Part of a small language model's weights.
Architecture: RMSNorm before each block, rotary positions, biases on query, key and value.
Each number is 200 + 30 x the weight over its row's rms, rounded and kept within 0 to 999. Layers, rows and columns count from 0. The size before them is the row's rms in percent of the matrix's.

# down: layer 4 MLP down (transposed), 640x192, rms 0.0831, rows 24-58, columns 0-63
# gate: layer 4 MLP gate, 640x192, rms 0.0917, rows 25-59, columns 0-63
# up: layer 4 MLP up, 640x192, rms 0.088, rows 25-59, columns 0-63
down24,101,198,164,241,166,181,222,191,161,172,220,231,180,200,248,217,165,253,186,200,181,222,201,231,200,265,183,210,149,156,190,223,192,225,245,229,170,192,158,187,215,218,234,221,206,207,156,169,254,165,205,217,233,198,226,186,170,189,154,241,153,262,220,238,184
gate25,097,200,190,200,158,172,215,231,193,226,186,192,206,132,185,235,196,213,169,153,206,186,229,204,255,154,239,219,184,176,219,164,123,272,226,212,174,205,214,183,230,246,186,244,173,219,191,170,180,173,192,234,215,211,195,173,208,219,211,172,188,173,153,165,147
up25,103,184,241,194,251,189,206,211,188,199,197,203,201,203,200,217,153,159,193,194,219,230,194,171,234,258,237,179,240,216,197,205,247,224,197,203,266,168,190,220,204,194,198,224,198,205,249,181,188,159,229,195,191,175,166,197,216,212,216,143,152,135,193,240,206
down25,102,196,164,208,169,226,209,166,191,196,208,162,154,233,184,173,216,226,243,184,244,179,243,184,182,142,219,188,173,169,221,190,145,219,218,172,191,216,192,179,177,221,256,203,223,192,171,216,198,247,212,209,176,146,175,199,170,219,247,194,211,229,170,161,238
gate26,097,275,209,221,172,201,238,138,201,187,208,249,179,244,236,134,262,219,171,201,197,246,216,177,216,166,208,221,266,222,227,210,215,205,196,221,201,211,260,198,184,239,211,187,184,179,180,145,254,192,170,208,198,221,200,225,169,222,227,200,196,165,215,164,178
up26,100,256,194,184,188,178,188,176,236,155,193,156,195,189,182,168,228,211,212,167,197,220,146,196,215,212,244,215,193,212,203,275,249,202,207,126,100,193,189,191,219,192,192,215,162,203,176,195,231,199,238,229,160,191,218,214,223,211,190,236,197,220,202,181,146
down26,098,153,150,191,245,191,200,145,172,184,204,214,189,164,202,188,191,212,178,177,210,198,218,210,207,177,244,247,196,228,208,214,163,216,193,170,211,188,123,198,230,218,211,195,202,194,226,182,133,185,224,189,208,225,218,208,189,193,192,127,212,212,170,247,146
gate27,108,234,263,195,177,154,185,241,118,221,192,217,210,182,208,149,255,173,206,192,162,205,193,218,202,195,224,159,236,189,197,153,216,178,131,250,129,174,169,264,229,215,183,214,168,206,177,174,200,194,201,238,201,200,176,192,184,177,186,214,159,195,198,204,181
up27,102,175,191,210,232,149,235,145,242,169,201,171,154,220,222,214,157,174,189,231,213,264,203,150,180,201,197,235,185,167,212,207,174,185,191,151,220,205,226,162,225,227,171,222,205,203,204,212,202,207,215,204,218,199,202,240,220,171,201,254,191,176,207,178,217
down27,101,176,250,191,195,183,186,227,208,186,191,181,188,180,225,201,185,218,189,194,182,159,214,184,184,207,168,210,227,185,241,168,227,168,192,206,249,219,193,234,217,204,227,185,220,234,216,168,158,213,217,170,237,205,150,214,198,195,213,198,235,229,274,171,192
gate28,097,231,222,143,225,218,190,176,180,196,209,233,192,198,231,213,207,188,180,187,191,221,159,255,177,207,246,200,208,241,175,225,212,234,228,165,187,198,215,234,165,215,182,177,136,184,191,187,199,274,209,189,185,220,242,205,185,218,242,272,202,157,166,117,184
up28,102,237,191,185,244,225,180,259,213,218,241,186,215,241,185,204,216,236,223,177,197,253,185,153,221,189,272,185,195,220,214,189,218,194,211,215,202,251,251,206,191,197,239,191,204,188,211,188,224,163,220,179,242,219,177,224,213,197,197,202,216,224,225,204,191
down28,098,206,175,158,161,229,155,197,192,165,175,232,162,190,242,201,195,192,180,221,203,234,201,153,247,249,235,182,210,206,203,185,185,170,174,201,220,243,259,164,208,174,202,204,189,234,200,175,142,187,209,218,180,196,267,202,164,220,186,262,238,154,188,180,191
gate29,099,248,231,181,193,247,178,209,214,181,198,180,181,200,168,207,242,218,189,208,194,188,193,209,195,188,226,238,185,188,210,174,175,233,203,148,190,174,195,176,200,105,233,238,180,244,170,235,203,223,140,202,172,255,187,232,214,237,224,179,188,179,198,220,181
up29,103,202,197,194,225,203,240,223,172,220,199,240,253,219,230,165,211,174,240,188,210,227,198,224,190,168,228,166,253,169,172,192,221,184,178,206,213,257,208,215,192,204,204,251,210,218,181,214,249,188,179,240,217,204,199,199,130,270,222,189,178,186,151,186,196
down29,103,177,202,154,187,169,222,204,206,216,167,152,228,199,201,208,192,210,154,234,217,189,211,217,201,149,175,203,181,146,148,213,193,150,240,184,216,148,198,196,235,224,169,183,200,213,148,217,200,189,194,209,219,247,206,230,161,193,201,182,168,204,213,201,220
gate30,091,239,178,210,182,194,189,239,218,217,196,181,174,229,197,253,181,261,192,219,172,271,216,164,209,226,269,269,200,289,168,226,231,214,197,232,183,136,198,162,202,190,179,199,195,228,185,288,233,160,243,181,186,191,218,158,168,143,183,199,188,201,174,195,173
up30,095,199,220,158,252,195,232,204,213,174,176,173,187,187,215,221,229,186,201,250,219,221,167,128,193,170,212,202,192,157,167,222,217,200,223,220,169,225,229,192,143,200,181,186,200,234,180,183,167,159,206,192,207,195,116,270,191,232,193,217,197,205,132,209,231
down30,097,256,128,206,193,202,177,221,198,215,164,233,156,246,216,210,197,193,180,216,144,244,240,171,164,204,212,183,180,218,220,246,194,222,191,199,188,208,203,174,209,214,168,175,174,205,213,190,218,142,126,161,193,174,231,138,221,202,171,194,189,238,255,205,225
gate31,105,211,165,183,226,181,204,153,197,156,234,192,206,220,211,208,179,203,154,230,201,205,194,190,158,156,232,186,179,233,179,204,116,195,193,169,208,186,157,188,160,274,237,179,177,202,163,190,232,230,177,130,194,168,219,206,185,218,231,201,195,185,193,243,272
up31,102,221,212,177,205,239,204,214,148,211,198,166,176,202,202,203,192,148,195,130,181,244,168,194,188,229,230,191,199,202,189,233,267,175,218,157,157,141,187,169,224,194,166,209,152,208,251,196,194,197,235,216,180,205,217,198,181,209,241,192,178,218,179,232,232
down31,105,248,183,296,229,188,243,230,233,208,174,182,215,149,182,158,188,227,166,202,246,180,202,204,265,224,203,212,234,216,202,190,187,204,196,181,241,206,210,188,222,202,239,184,199,217,183,188,233,175,165,181,198,177,201,208,229,171,208,255,164,121,164,235,207
gate32,096,194,194,258,169,220,212,241,211,178,224,166,150,243,230,269,201,190,162,213,215,213,242,229,162,247,219,245,236,199,181,169,218,227,168,216,185,219,213,217,198,193,241,169,270,198,226,203,157,240,217,207,214,227,241,200,179,197,208,202,226,165,190,201,208
up32,095,196,184,98,230,177,179,219,194,195,189,217,274,266,195,190,194,164,238,153,194,203,228,219,144,172,160,211,206,201,184,158,196,197,202,184,227,223,174,207,185,173,217,200,247,256,226,171,202,219,218,226,231,205,230,184,182,245,190,179,172,225,217,198,172
down32,096,134,161,150,216,156,203,185,203,182,183,177,226,229,196,212,220,218,234,199,151,201,161,154,174,160,240,159,173,215,160,215,250,167,196,199,189,197,186,191,220,191,265,220,181,225,210,207,187,190,221,175,198,202,177,184,143,205,204,185,226,182,263,180,154
gate33,098,219,184,202,216,207,188,235,144,252,218,190,183,223,192,200,231,233,228,186,180,266,216,211,174,217,183,158,169,189,192,208,138,180,141,183,177,244,226,230,246,230,180,180,230,163,211,196,190,221,234,163,219,197,219,203,143,148,201,203,241,189,249,211,227
up33,096,202,189,186,156,194,230,212,197,217,181,215,191,182,205,186,235,230,222,223,174,189,195,229,225,213,245,213,164,190,181,241,193,221,166,180,199,181,230,205,208,127,230,210,204,203,221,212,208,192,179,171,227,185,177,245,215,146,278,208,136,133,233,168,253
down33,100,213,206,211,223,205,226,214,207,152,248,277,211,205,193,183,158,187,211,212,193,220,186,187,196,236,227,226,216,232,219,166,231,191,201,200,173,176,196,215,204,234,269,270,198,241,199,257,240,220,208,259,204,185,203,175,204,197,165,206,194,209,184,205,238
gate34,089,233,185,223,209,216,230,180,232,203,241,153,243,269,194,136,216,236,147,188,171,197,190,189,170,218,220,209,183,241,209,209,131,182,175,193,160,207,223,172,194,196,169,217,186,204,151,166,191,238,207,266,183,200,246,200,144,183,202,199,216,239,185,226,188
up34,090,265,198,188,153,197,241,207,185,133,151,187,186,226,190,168,155,149,183,235,255,178,174,232,201,152,189,212,172,218,156,209,207,203,193,217,167,223,169,173,175,217,232,187,220,155,168,217,148,184,208,225,210,185,177,214,189,231,224,239,193,233,225,241,203
down34,094,204,185,207,169,201,192,210,171,216,235,210,171,222,185,188,182,172,209,203,232,196,207,180,235,218,200,214,191,186,252,223,222,200,237,193,195,230,185,219,199,235,220,168,189,228,194,222,174,209,205,177,222,203,213,174,261,173,189,167,164,203,222,202,238
gate35,101,216,255,176,271,240,156,243,206,182,182,244,227,208,215,226,246,225,247,167,208,209,220,185,233,222,171,209,217,188,179,172,187,308,170,140,202,218,206,168,206,193,156,200,222,205,221,193,223,215,227,226,172,211,204,237,191,174,262,165,199,192,193,176,159
up35,101,193,173,196,196,175,149,176,276,158,174,199,233,192,193,228,208,221,197,172,164,233,199,255,210,224,216,166,120,195,223,283,230,181,219,213,201,191,194,218,216,195,192,230,199,240,227,225,192,196,212,204,203,155,191,150,150,187,153,207,189,188,195,200,208
down35,099,232,204,191,166,255,204,206,130,201,236,180,168,199,186,196,190,164,189,157,191,221,186,158,161,170,194,177,236,219,229,210,174,198,169,158,194,210,195,208,190,198,200,203,202,163,239,215,191,207,259,255,182,226,135,190,190,196,264,186,218,188,196,190,212
gate36,102,216,181,165,211,253,194,181,218,233,214,183,220,156,187,239,193,194,216,194,212,175,175,248,253,187,183,207,168,163,172,205,156,239,217,192,212,228,215,174,230,181,158,207,173,237,180,213,170,170,166,238,235,250,161,237,189,177,252,234,218,229,165,196,204
up36,098,226,233,214,207,174,185,191,219,158,137,191,232,159,223,209,245,193,219,199,235,191,201,238,182,186,213,172,224,167,295,195,224,184,177,165,239,184,225,179,224,213,245,219,186,184,160,186,175,247,194,230,250,259,209,193,164,205,185,197,215,210,237,156,178
down36,098,193,152,211,224,181,203,199,181,251,250,196,161,236,250,252,152,169,148,245,208,222,209,211,117,209,217,184,169,196,181,174,207,191,308,236,239,189,140,199,193,201,184,279,195,215,212,221,253,171,213,193,225,216,149,216,221,194,228,207,227,118,208,223,232
gate37,097,203,160,212,227,250,244,167,201,212,183,134,202,214,189,216,217,197,233,190,218,205,162,224,196,217,220,223,227,213,153,253,214,251,167,149,230,187,204,207,182,223,212,215,185,172,224,223,230,202,223,237,221,261,216,168,210,214,244,259,150,182,213,221,168
up37,103,198,182,226,120,231,205,231,142,162,233,226,232,157,172,242,191,238,186,222,251,191,236,251,232,184,189,200,217,201,155,208,134,167,194,192,166,202,221,204,165,188,214,198,132,244,246,208,167,184,224,223,259,219,186,177,226,214,250,181,198,219,189,184,220
down37,101,174,159,225,223,175,139,170,256,264,185,169,212,219,263,159,186,169,200,162,224,202,212,146,181,220,199,238,165,152,184,195,190,205,217,236,186,220,159,177,228,251,185,203,233,193,144,200,178,210,211,158,214,200,226,202,168,180,196,193,169,137,198,191,225
gate38,101,217,159,178,189,180,171,232,196,149,219,198,217,195,192,216,196,159,206,216,177,219,228,138,176,243,178,219,220,185,120,207,146,151,164,220,196,135,216,239,192,231,217,133,205,180,181,177,190,207,239,246,168,280,187,224,235,222,253,211,187,228,199,174,228
up38,100,228,220,225,207,209,161,207,203,202,214,174,146,171,254,201,190,217,182,224,226,184,197,234,244,289,201,200,185,227,186,201,189,173,243,156,190,168,184,198,240,222,153,192,165,192,248,170,172,161,209,184,180,195,216,183,159,164,185,212,189,160,197,234,220
down38,100,204,200,217,234,188,139,178,220,223,148,190,225,173,243,195,200,199,190,247,177,152,201,219,176,217,199,221,173,221,150,151,166,166,185,166,205,248,198,152,213,205,265,210,220,236,169,197,219,220,233,184,221,169,236,111,244,225,208,171,189,148,226,216,193
gate39,100,244,199,181,206,197,222,185,214,155,175,193,247,221,183,137,219,219,273,212,208,193,190,145,224,225,227,187,215,224,139,235,187,197,176,177,173,182,217,232,234,194,191,151,133,173,168,216,170,224,222,199,167,157,227,211,222,161,222,223,188,178,206,200,223
up39,101,256,204,220,264,217,194,186,235,218,223,233,201,176,162,220,198,192,231,182,143,199,156,203,215,231,225,168,206,191,210,220,193,139,258,191,194,174,218,234,135,151,136,177,213,171,184,183,257,170,214,260,196,201,200,193,192,183,204,240,168,179,159,222,216
down39,102,148,199,161,162,261,208,244,194,196,179,171,203,160,190,187,180,235,223,197,213,151,186,183,174,176,140,220,161,231,201,162,164,183,188,151,201,209,192,216,182,190,239,152,196,258,159,184,169,210,208,243,245,178,186,189,222,180,219,195,194,160,237,212,221
gate40,098,234,251,200,266,230,211,200,254,259,215,169,192,218,243,180,208,191,201,216,232,179,173,159,144,193,218,152,231,177,195,186,192,210,215,185,181,158,225,226,172,243,170,107,192,193,188,198,221,231,192,175,190,228,220,149,241,195,276,183,218,201,194,213,173
up40,099,178,180,197,195,175,204,135,193,210,147,190,130,201,205,219,135,209,191,233,126,251,204,164,216,234,242,203,163,157,212,155,204,218,148,191,190,233,192,172,204,191,188,272,185,134,237,188,213,183,169,209,230,174,160,230,203,230,262,260,209,248,175,228,176
down40,100,144,254,193,183,249,199,204,157,233,146,209,166,239,225,200,224,192,229,202,204,209,199,203,231,227,234,206,231,207,170,190,202,195,264,194,205,205,178,195,168,200,235,255,168,163,213,180,172,202,234,161,209,240,183,200,208,183,206,189,200,208,186,242,145
gate41,101,241,199,206,224,257,158,184,155,227,181,170,223,198,202,152,204,201,150,209,222,222,242,208,224,208,210,196,199,247,211,208,210,269,191,174,227,159,210,224,189,194,176,306,241,209,217,198,216,198,216,236,197,225,209,181,217,168,197,185,165,163,181,189,222
up41,101,220,225,203,214,287,195,190,230,178,192,190,195,177,208,227,215,213,208,194,230,165,193,202,185,235,224,159,193,207,206,193,198,200,233,190,214,208,235,150,261,159,169,197,196,213,179,169,178,173,236,149,220,241,183,250,227,201,179,174,221,265,212,215,206
down41,102,180,141,208,190,211,208,230,212,246,180,222,225,200,191,202,222,182,229,179,206,224,219,180,202,182,179,190,153,239,241,256,267,264,227,238,205,225,187,216,157,200,181,233,221,160,170,199,224,217,219,217,245,213,160,209,208,236,160,218,214,216,189,179,235
gate42,106,204,217,241,184,181,234,252,196,240,243,99,167,225,241,210,211,221,157,198,213,241,212,212,143,227,164,229,227,206,186,183,211,153,189,274,233,200,166,210,160,228,257,161,205,207,186,177,210,187,199,195,189,188,202,191,204,195,237,195,228,180,201,193,232
up42,099,201,229,223,187,133,247,274,189,207,208,172,222,210,201,199,255,228,100,222,207,216,208,189,193,245,204,233,268,204,153,216,192,149,164,253,199,181,169,167,187,250,253,184,226,188,152,234,145,199,210,143,215,209,192,207,171,188,210,196,210,200,218,222,207
down42,084,206,189,172,236,198,178,154,211,189,160,232,261,187,199,204,208,181,272,193,196,218,198,217,222,164,200,177,204,209,216,201,207,257,196,182,208,236,188,175,204,168,203,190,199,164,187,204,210,214,231,214,186,217,204,187,205,216,177,228,179,203,222,171,211
gate43,092,293,231,195,204,233,197,217,190,178,256,232,154,184,171,202,169,152,186,177,138,232,222,177,219,170,218,139,155,169,191,160,203,174,251,218,134,189,181,200,218,135,151,217,220,250,212,252,196,192,221,197,222,208,173,173,191,223,211,214,229,168,206,167,195
up43,093,218,142,175,184,229,201,202,171,157,208,188,236,189,220,159,151,179,215,201,195,193,152,226,185,197,163,216,199,172,201,198,240,135,196,149,198,189,230,161,171,168,214,224,182,219,182,200,205,176,215,141,193,188,177,196,174,209,219,184,266,182,156,160,157
down43,096,183,239,170,195,187,187,240,232,239,139,175,195,179,171,122,143,254,204,174,182,176,199,181,162,201,215,214,189,216,217,187,242,191,193,151,200,185,177,234,215,156,177,213,209,213,188,124,230,165,174,204,238,130,239,237,221,180,188,203,121,190,269,178,204
gate44,097,184,171,215,196,166,190,192,220,240,164,192,151,192,212,182,193,183,243,133,238,225,200,186,165,204,188,224,209,172,181,225,189,200,171,193,169,192,187,187,190,178,188,196,186,191,234,231,195,229,228,224,201,248,180,161,229,196,198,250,155,183,211,210,203
up44,100,247,159,210,196,209,205,236,178,170,246,190,200,253,201,186,190,272,227,145,225,229,253,142,165,207,150,202,227,143,171,217,214,200,220,125,147,264,162,178,189,154,188,208,206,243,207,191,200,225,171,152,248,235,138,195,189,182,189,193,182,201,218,229,218
down44,101,189,198,167,209,143,219,168,211,181,177,174,177,223,201,221,195,174,258,188,240,188,196,164,230,201,231,201,255,138,231,195,176,226,186,214,231,175,159,146,180,173,167,162,218,169,126,229,222,200,196,183,186,180,138,205,236,138,193,245,160,132,184,189,194
gate45,104,162,238,169,227,185,185,205,166,247,255,177,206,181,201,212,180,180,185,179,239,234,222,173,197,129,267,188,223,230,202,209,208,198,214,177,209,180,218,222,150,173,206,197,179,194,226,232,226,208,194,195,197,220,265,219,180,224,166,208,251,171,117,201,238
up45,102,183,222,162,211,163,181,243,168,185,233,211,205,242,244,183,203,149,279,220,214,212,183,227,222,164,169,159,184,210,215,218,226,149,223,205,231,223,237,220,223,221,204,225,247,171,185,181,209,187,213,212,240,196,227,187,172,238,229,232,202,164,218,190,245
down45,100,145,270,117,201,196,173,209,180,208,215,193,193,223,201,217,205,244,220,209,226,226,205,176,198,155,191,260,213,177,199,159,203,211,155,172,201,162,178,246,167,208,192,230,202,175,122,248,187,218,175,217,174,221,234,180,204,210,186,121,247,155,154,188,229
gate46,099,161,217,205,287,264,181,159,174,222,218,219,254,230,226,188,183,247,163,196,222,171,266,206,187,194,260,184,186,165,231,180,224,212,240,194,196,227,184,230,202,197,204,213,198,136,205,199,201,174,209,230,191,170,219,207,99,189,207,192,184,261,199,258,196
up46,099,214,174,248,191,208,195,187,177,213,236,145,221,211,210,200,200,160,231,227,226,182,126,183,220,186,180,219,247,180,184,188,212,184,239,221,230,203,197,168,208,221,239,233,185,175,195,267,245,155,196,171,194,198,198,234,232,162,246,218,212,226,187,179,249
down46,100,152,231,173,226,250,208,210,232,172,212,211,212,227,170,163,212,235,181,197,192,187,237,213,199,191,212,208,207,240,226,192,178,171,221,149,182,195,205,237,159,186,177,195,205,170,157,193,125,135,227,199,202,178,167,156,164,217,188,213,181,227,203,217,187
gate47,103,182,233,183,174,226,201,227,255,256,171,162,167,150,131,209,225,238,217,169,202,169,218,221,164,198,239,147,205,188,204,244,249,255,188,214,205,228,236,219,207,178,160,211,145,216,157,227,235,232,187,240,207,209,157,190,194,177,263,254,246,201,147,173,223
up47,096,203,202,161,239,171,198,180,209,203,254,208,286,182,232,202,192,227,201,248,192,199,207,167,251,171,232,171,237,185,254,138,159,199,179,180,201,235,171,179,238,234,128,182,260,190,222,142,197,153,192,221,225,230,202,197,178,203,151,148,207,227,191,208,121
down47,097,194,175,197,176,173,224,176,186,182,213,174,225,210,212,224,209,233,159,206,195,187,151,211,170,261,169,250,244,226,148,201,221,210,247,216,196,188,213,208,168,164,202,221,177,187,204,232,224,150,181,209,222,183,200,201,220,209,177,138,212,171,215,251,206
gate48,104,181,185,221,200,224,213,166,221,223,185,189,213,257,207,209,166,271,172,169,167,193,188,175,243,210,164,206,157,191,165,145,135,181,223,185,172,213,197,219,217,185,216,233,187,182,177,217,167,191,205,169,237,240,215,181,222,228,154,213,247,200,190,151,220
up48,101,207,186,148,195,207,222,230,234,214,178,230,251,244,258,230,214,208,218,256,170,176,164,214,214,159,214,246,194,195,212,211,219,174,179,163,261,171,178,245,153,172,190,190,216,161,202,163,242,204,205,250,147,234,183,234,145,207,237,197,180,216,174,248,191
down48,103,202,195,205,214,194,198,183,254,199,190,191,160,191,238,231,246,195,169,278,236,230,180,226,183,163,156,206,200,181,248,244,226,222,191,169,141,181,183,189,217,196,165,197,204,213,149,170,143,163,133,223,165,215,226,203,215,146,229,175,193,195,215,222,222
gate49,101,223,229,178,197,182,205,149,210,200,167,160,224,213,159,190,255,167,216,177,201,223,215,219,241,191,226,171,200,140,203,186,161,241,194,205,198,224,167,215,182,236,200,231,264,204,211,229,170,196,219,226,203,177,151,182,216,185,211,221,153,165,141,170,175
up49,098,187,174,223,208,163,171,186,208,250,196,222,204,198,226,251,210,212,192,192,158,245,185,227,184,180,191,183,184,172,206,227,150,184,193,147,209,187,144,199,216,149,225,194,199,149,156,147,213,185,185,177,159,178,202,220,164,179,208,189,216,166,221,234,174
down49,098,172,242,168,204,213,191,237,170,216,230,211,212,233,208,198,166,186,188,157,176,170,191,153,232,222,189,175,224,225,202,179,173,221,185,211,187,183,197,221,263,210,240,205,172,190,214,214,164,199,206,172,148,137,206,222,213,169,246,218,171,163,216,209,193
gate50,101,220,240,159,172,230,206,166,192,206,221,148,203,214,218,149,223,124,206,202,218,216,211,196,222,174,218,195,214,201,176,220,220,181,210,210,171,206,259,195,174,154,231,238,170,185,237,183,169,251,206,220,254,184,225,184,249,213,226,170,207,209,212,158,199
up50,099,178,192,184,213,230,177,208,204,196,175,203,253,221,129,171,255,202,200,196,204,182,203,171,234,188,166,217,232,247,214,192,187,203,216,183,172,189,220,154,208,212,209,225,210,204,271,198,210,247,214,167,177,233,196,182,218,170,160,241,180,214,218,246,184
down50,098,228,224,227,212,224,141,237,215,209,178,252,175,177,155,175,255,221,126,255,212,154,143,188,213,188,221,222,235,245,223,169,210,215,170,219,238,207,231,203,225,182,175,185,204,218,224,209,196,187,181,229,260,205,236,128,162,200,196,207,163,213,225,193,164
gate51,117,215,239,196,253,156,203,261,196,155,218,193,174,221,190,184,268,236,218,225,195,186,212,171,171,197,189,201,186,228,198,166,260,155,206,196,198,228,211,206,121,187,230,150,222,216,177,144,192,188,164,138,154,258,251,189,183,177,201,185,182,196,174,219,200
up51,106,209,131,175,193,200,254,204,238,152,288,192,197,241,233,225,221,257,151,252,172,207,185,212,121,203,164,161,175,176,220,178,176,199,242,213,220,204,179,193,221,209,238,152,200,156,172,247,249,179,179,167,185,240,191,232,236,185,229,186,215,276,186,179,202
down51,103,187,197,205,193,210,201,184,205,184,202,183,245,180,165,200,192,215,207,225,178,184,196,166,187,167,139,171,145,210,225,219,162,201,225,201,190,232,192,226,200,243,193,177,190,141,204,244,226,231,134,160,182,258,176,189,197,209,169,190,140,212,200,199,250
gate52,100,166,175,170,174,221,144,220,214,174,148,192,203,233,229,206,227,236,208,173,238,195,232,128,179,147,181,238,192,213,193,236,180,212,225,159,209,223,197,217,220,206,206,133,189,172,210,224,128,240,233,176,265,196,247,133,190,182,199,145,175,218,188,202,218
up52,094,217,197,169,141,217,137,213,234,175,237,199,182,163,227,160,214,181,202,192,263,154,170,146,183,157,225,216,199,202,183,151,191,221,197,194,170,243,199,202,160,215,124,234,228,218,164,167,187,194,177,182,156,204,135,174,219,273,215,184,217,191,165,227,185
down52,098,199,196,221,176,204,242,212,170,189,180,183,228,175,202,236,207,159,192,168,283,199,226,221,265,208,175,196,225,179,229,190,211,191,234,187,238,201,185,188,163,224,186,235,200,225,197,222,210,221,232,261,187,209,208,232,231,156,184,244,191,236,211,198,175
gate53,097,225,175,192,160,255,234,245,193,226,247,153,164,155,190,268,163,189,269,240,245,192,189,211,208,150,242,177,174,166,183,169,194,210,209,166,164,231,248,212,247,183,165,177,181,194,147,258,112,144,211,245,227,226,165,198,248,243,217,260,221,216,189,214,227
up53,097,244,209,199,157,201,206,216,166,228,189,181,179,200,195,184,188,255,178,212,162,208,157,184,210,176,217,208,183,204,182,178,167,186,172,217,185,207,187,217,190,200,204,187,206,200,237,186,227,199,159,199,262,204,214,130,221,195,230,232,198,244,171,193,220
down53,099,212,221,232,187,231,193,189,117,199,208,259,245,206,222,258,191,220,198,216,276,181,169,221,244,178,139,272,214,203,190,248,189,232,233,187,163,208,276,194,169,224,204,147,208,214,206,162,177,209,262,193,226,258,192,208,200,176,204,232,198,198,220,234,156
gate54,101,232,176,207,239,271,159,218,205,171,196,191,237,163,240,214,189,223,223,195,160,221,173,242,164,217,211,179,216,168,172,157,215,226,137,188,170,252,208,208,100,176,197,236,223,139,152,210,192,234,201,204,207,233,205,195,173,177,126,162,176,181,174,178,200
up54,099,257,215,189,232,201,220,263,212,208,193,199,216,227,168,195,180,192,175,177,196,211,157,199,147,163,167,231,207,239,256,179,245,174,197,196,225,183,189,256,216,209,164,226,243,212,209,195,206,186,162,171,208,202,178,239,197,150,202,215,160,211,235,194,191
down54,103,230,233,155,198,196,190,178,176,203,240,164,174,119,209,224,198,227,234,223,216,164,224,187,224,241,235,193,188,213,214,173,200,231,176,214,222,224,216,184,196,207,233,237,235,153,179,218,192,251,196,158,156,195,201,142,197,204,222,207,244,201,211,195,216
gate55,107,244,178,209,166,235,173,214,219,150,170,198,199,255,211,158,237,197,223,224,189,242,177,161,211,246,166,200,166,210,184,172,156,194,202,254,219,210,184,243,170,175,178,165,173,196,204,241,225,204,189,158,220,248,272,236,162,246,189,222,215,195,192,205,171
up55,110,246,199,183,232,197,167,200,213,194,183,216,236,207,219,151,230,214,207,207,173,221,200,258,232,183,213,241,137,182,198,183,152,211,217,245,195,202,175,212,200,227,149,244,166,280,175,275,155,154,184,228,252,178,186,175,152,190,170,233,179,225,228,189,205
down55,107,208,209,209,197,161,228,219,214,181,147,191,181,170,176,247,183,168,200,197,278,196,155,263,226,184,201,230,233,210,208,192,209,180,174,179,207,219,186,180,204,179,172,245,236,177,182,255,228,185,196,177,157,213,169,194,200,208,180,222,204,201,174,228,201
gate56,105,207,183,174,181,143,216,226,146,228,231,161,174,244,195,189,224,185,216,194,157,238,192,216,193,260,188,189,231,229,162,215,236,166,219,286,181,176,227,204,217,270,201,185,236,174,204,201,151,210,231,195,213,252,231,207,169,185,235,158,221,165,195,217,180
up56,098,144,227,211,182,154,146,179,231,184,198,208,197,179,170,236,220,164,168,192,164,155,160,171,218,160,215,207,137,209,186,183,168,214,186,234,195,170,199,180,161,226,200,173,206,200,221,208,156,172,172,156,183,233,184,232,229,204,202,247,280,165,172,197,247
down56,097,203,194,213,204,201,152,203,210,189,162,165,220,229,206,219,197,269,230,247,191,212,234,159,247,201,178,208,241,142,233,192,184,232,192,132,195,200,204,196,212,225,229,178,216,259,191,221,218,173,184,203,205,183,204,240,189,210,182,151,234,171,127,182,212
gate57,102,176,125,104,214,215,203,165,223,199,265,234,250,198,155,188,235,170,214,204,170,158,214,236,176,231,229,165,195,199,203,224,183,231,207,146,169,226,189,198,182,266,203,158,239,249,225,197,201,168,201,233,218,196,193,182,218,212,249,217,244,212,139,206,168
up57,098,255,167,231,217,230,158,219,187,194,152,178,221,219,225,201,176,269,230,180,229,225,182,182,178,209,238,197,200,207,215,181,218,186,194,210,201,190,236,194,221,187,166,191,179,230,191,176,183,241,201,215,235,131,167,168,199,172,196,254,212,221,234,235,140
down57,100,194,236,201,255,253,203,237,218,209,187,199,176,241,215,217,186,154,157,221,200,279,252,204,151,194,163,212,202,205,199,191,208,147,189,181,193,211,130,199,191,195,205,222,229,245,215,265,218,197,247,201,217,245,262,180,248,224,224,254,166,237,174,208,213
gate58,100,142,247,201,201,213,184,211,204,129,279,178,208,186,228,195,189,184,249,234,195,203,213,191,149,234,209,223,217,159,146,170,184,169,193,246,176,227,236,220,177,215,203,191,188,221,216,162,187,146,192,168,159,221,219,231,194,183,212,175,222,188,204,215,265
up58,100,223,257,212,214,168,182,189,188,222,139,196,268,245,205,209,189,173,160,204,282,170,230,239,196,194,171,236,207,186,193,167,240,231,208,246,202,220,265,185,220,136,220,170,181,263,202,232,186,188,177,257,214,208,168,172,148,258,209,181,211,185,191,222,177
down58,102,208,226,173,193,229,172,222,219,192,220,186,246,200,148,205,240,142,184,189,245,197,160,155,233,249,214,232,205,229,198,198,166,153,169,222,158,160,188,181,147,228,222,149,222,241,225,150,163,225,139,183,237,252,194,219,176,209,199,186,225,132,162,205,211
gate59,112,198,179,193,200,229,157,204,170,156,203,148,162,213,157,239,197,222,208,145,163,183,223,139,242,162,202,214,233,245,118,179,200,266,237,202,202,206,223,220,176,206,212,203,227,235,177,228,229,177,199,210,208,209,197,135,198,217,271,197,220,216,192,193,226
up59,105,305,231,221,161,221,208,193,183,227,179,196,198,166,213,145,203,189,165,214,173,229,195,156,201,265,146,172,252,238,218,216,224,201,209,211,180,166,233,211,170,200,172,243,193,248,208,246,266,209,223,217,225,204,223,192,199,190,214,180,220,211,161,206,207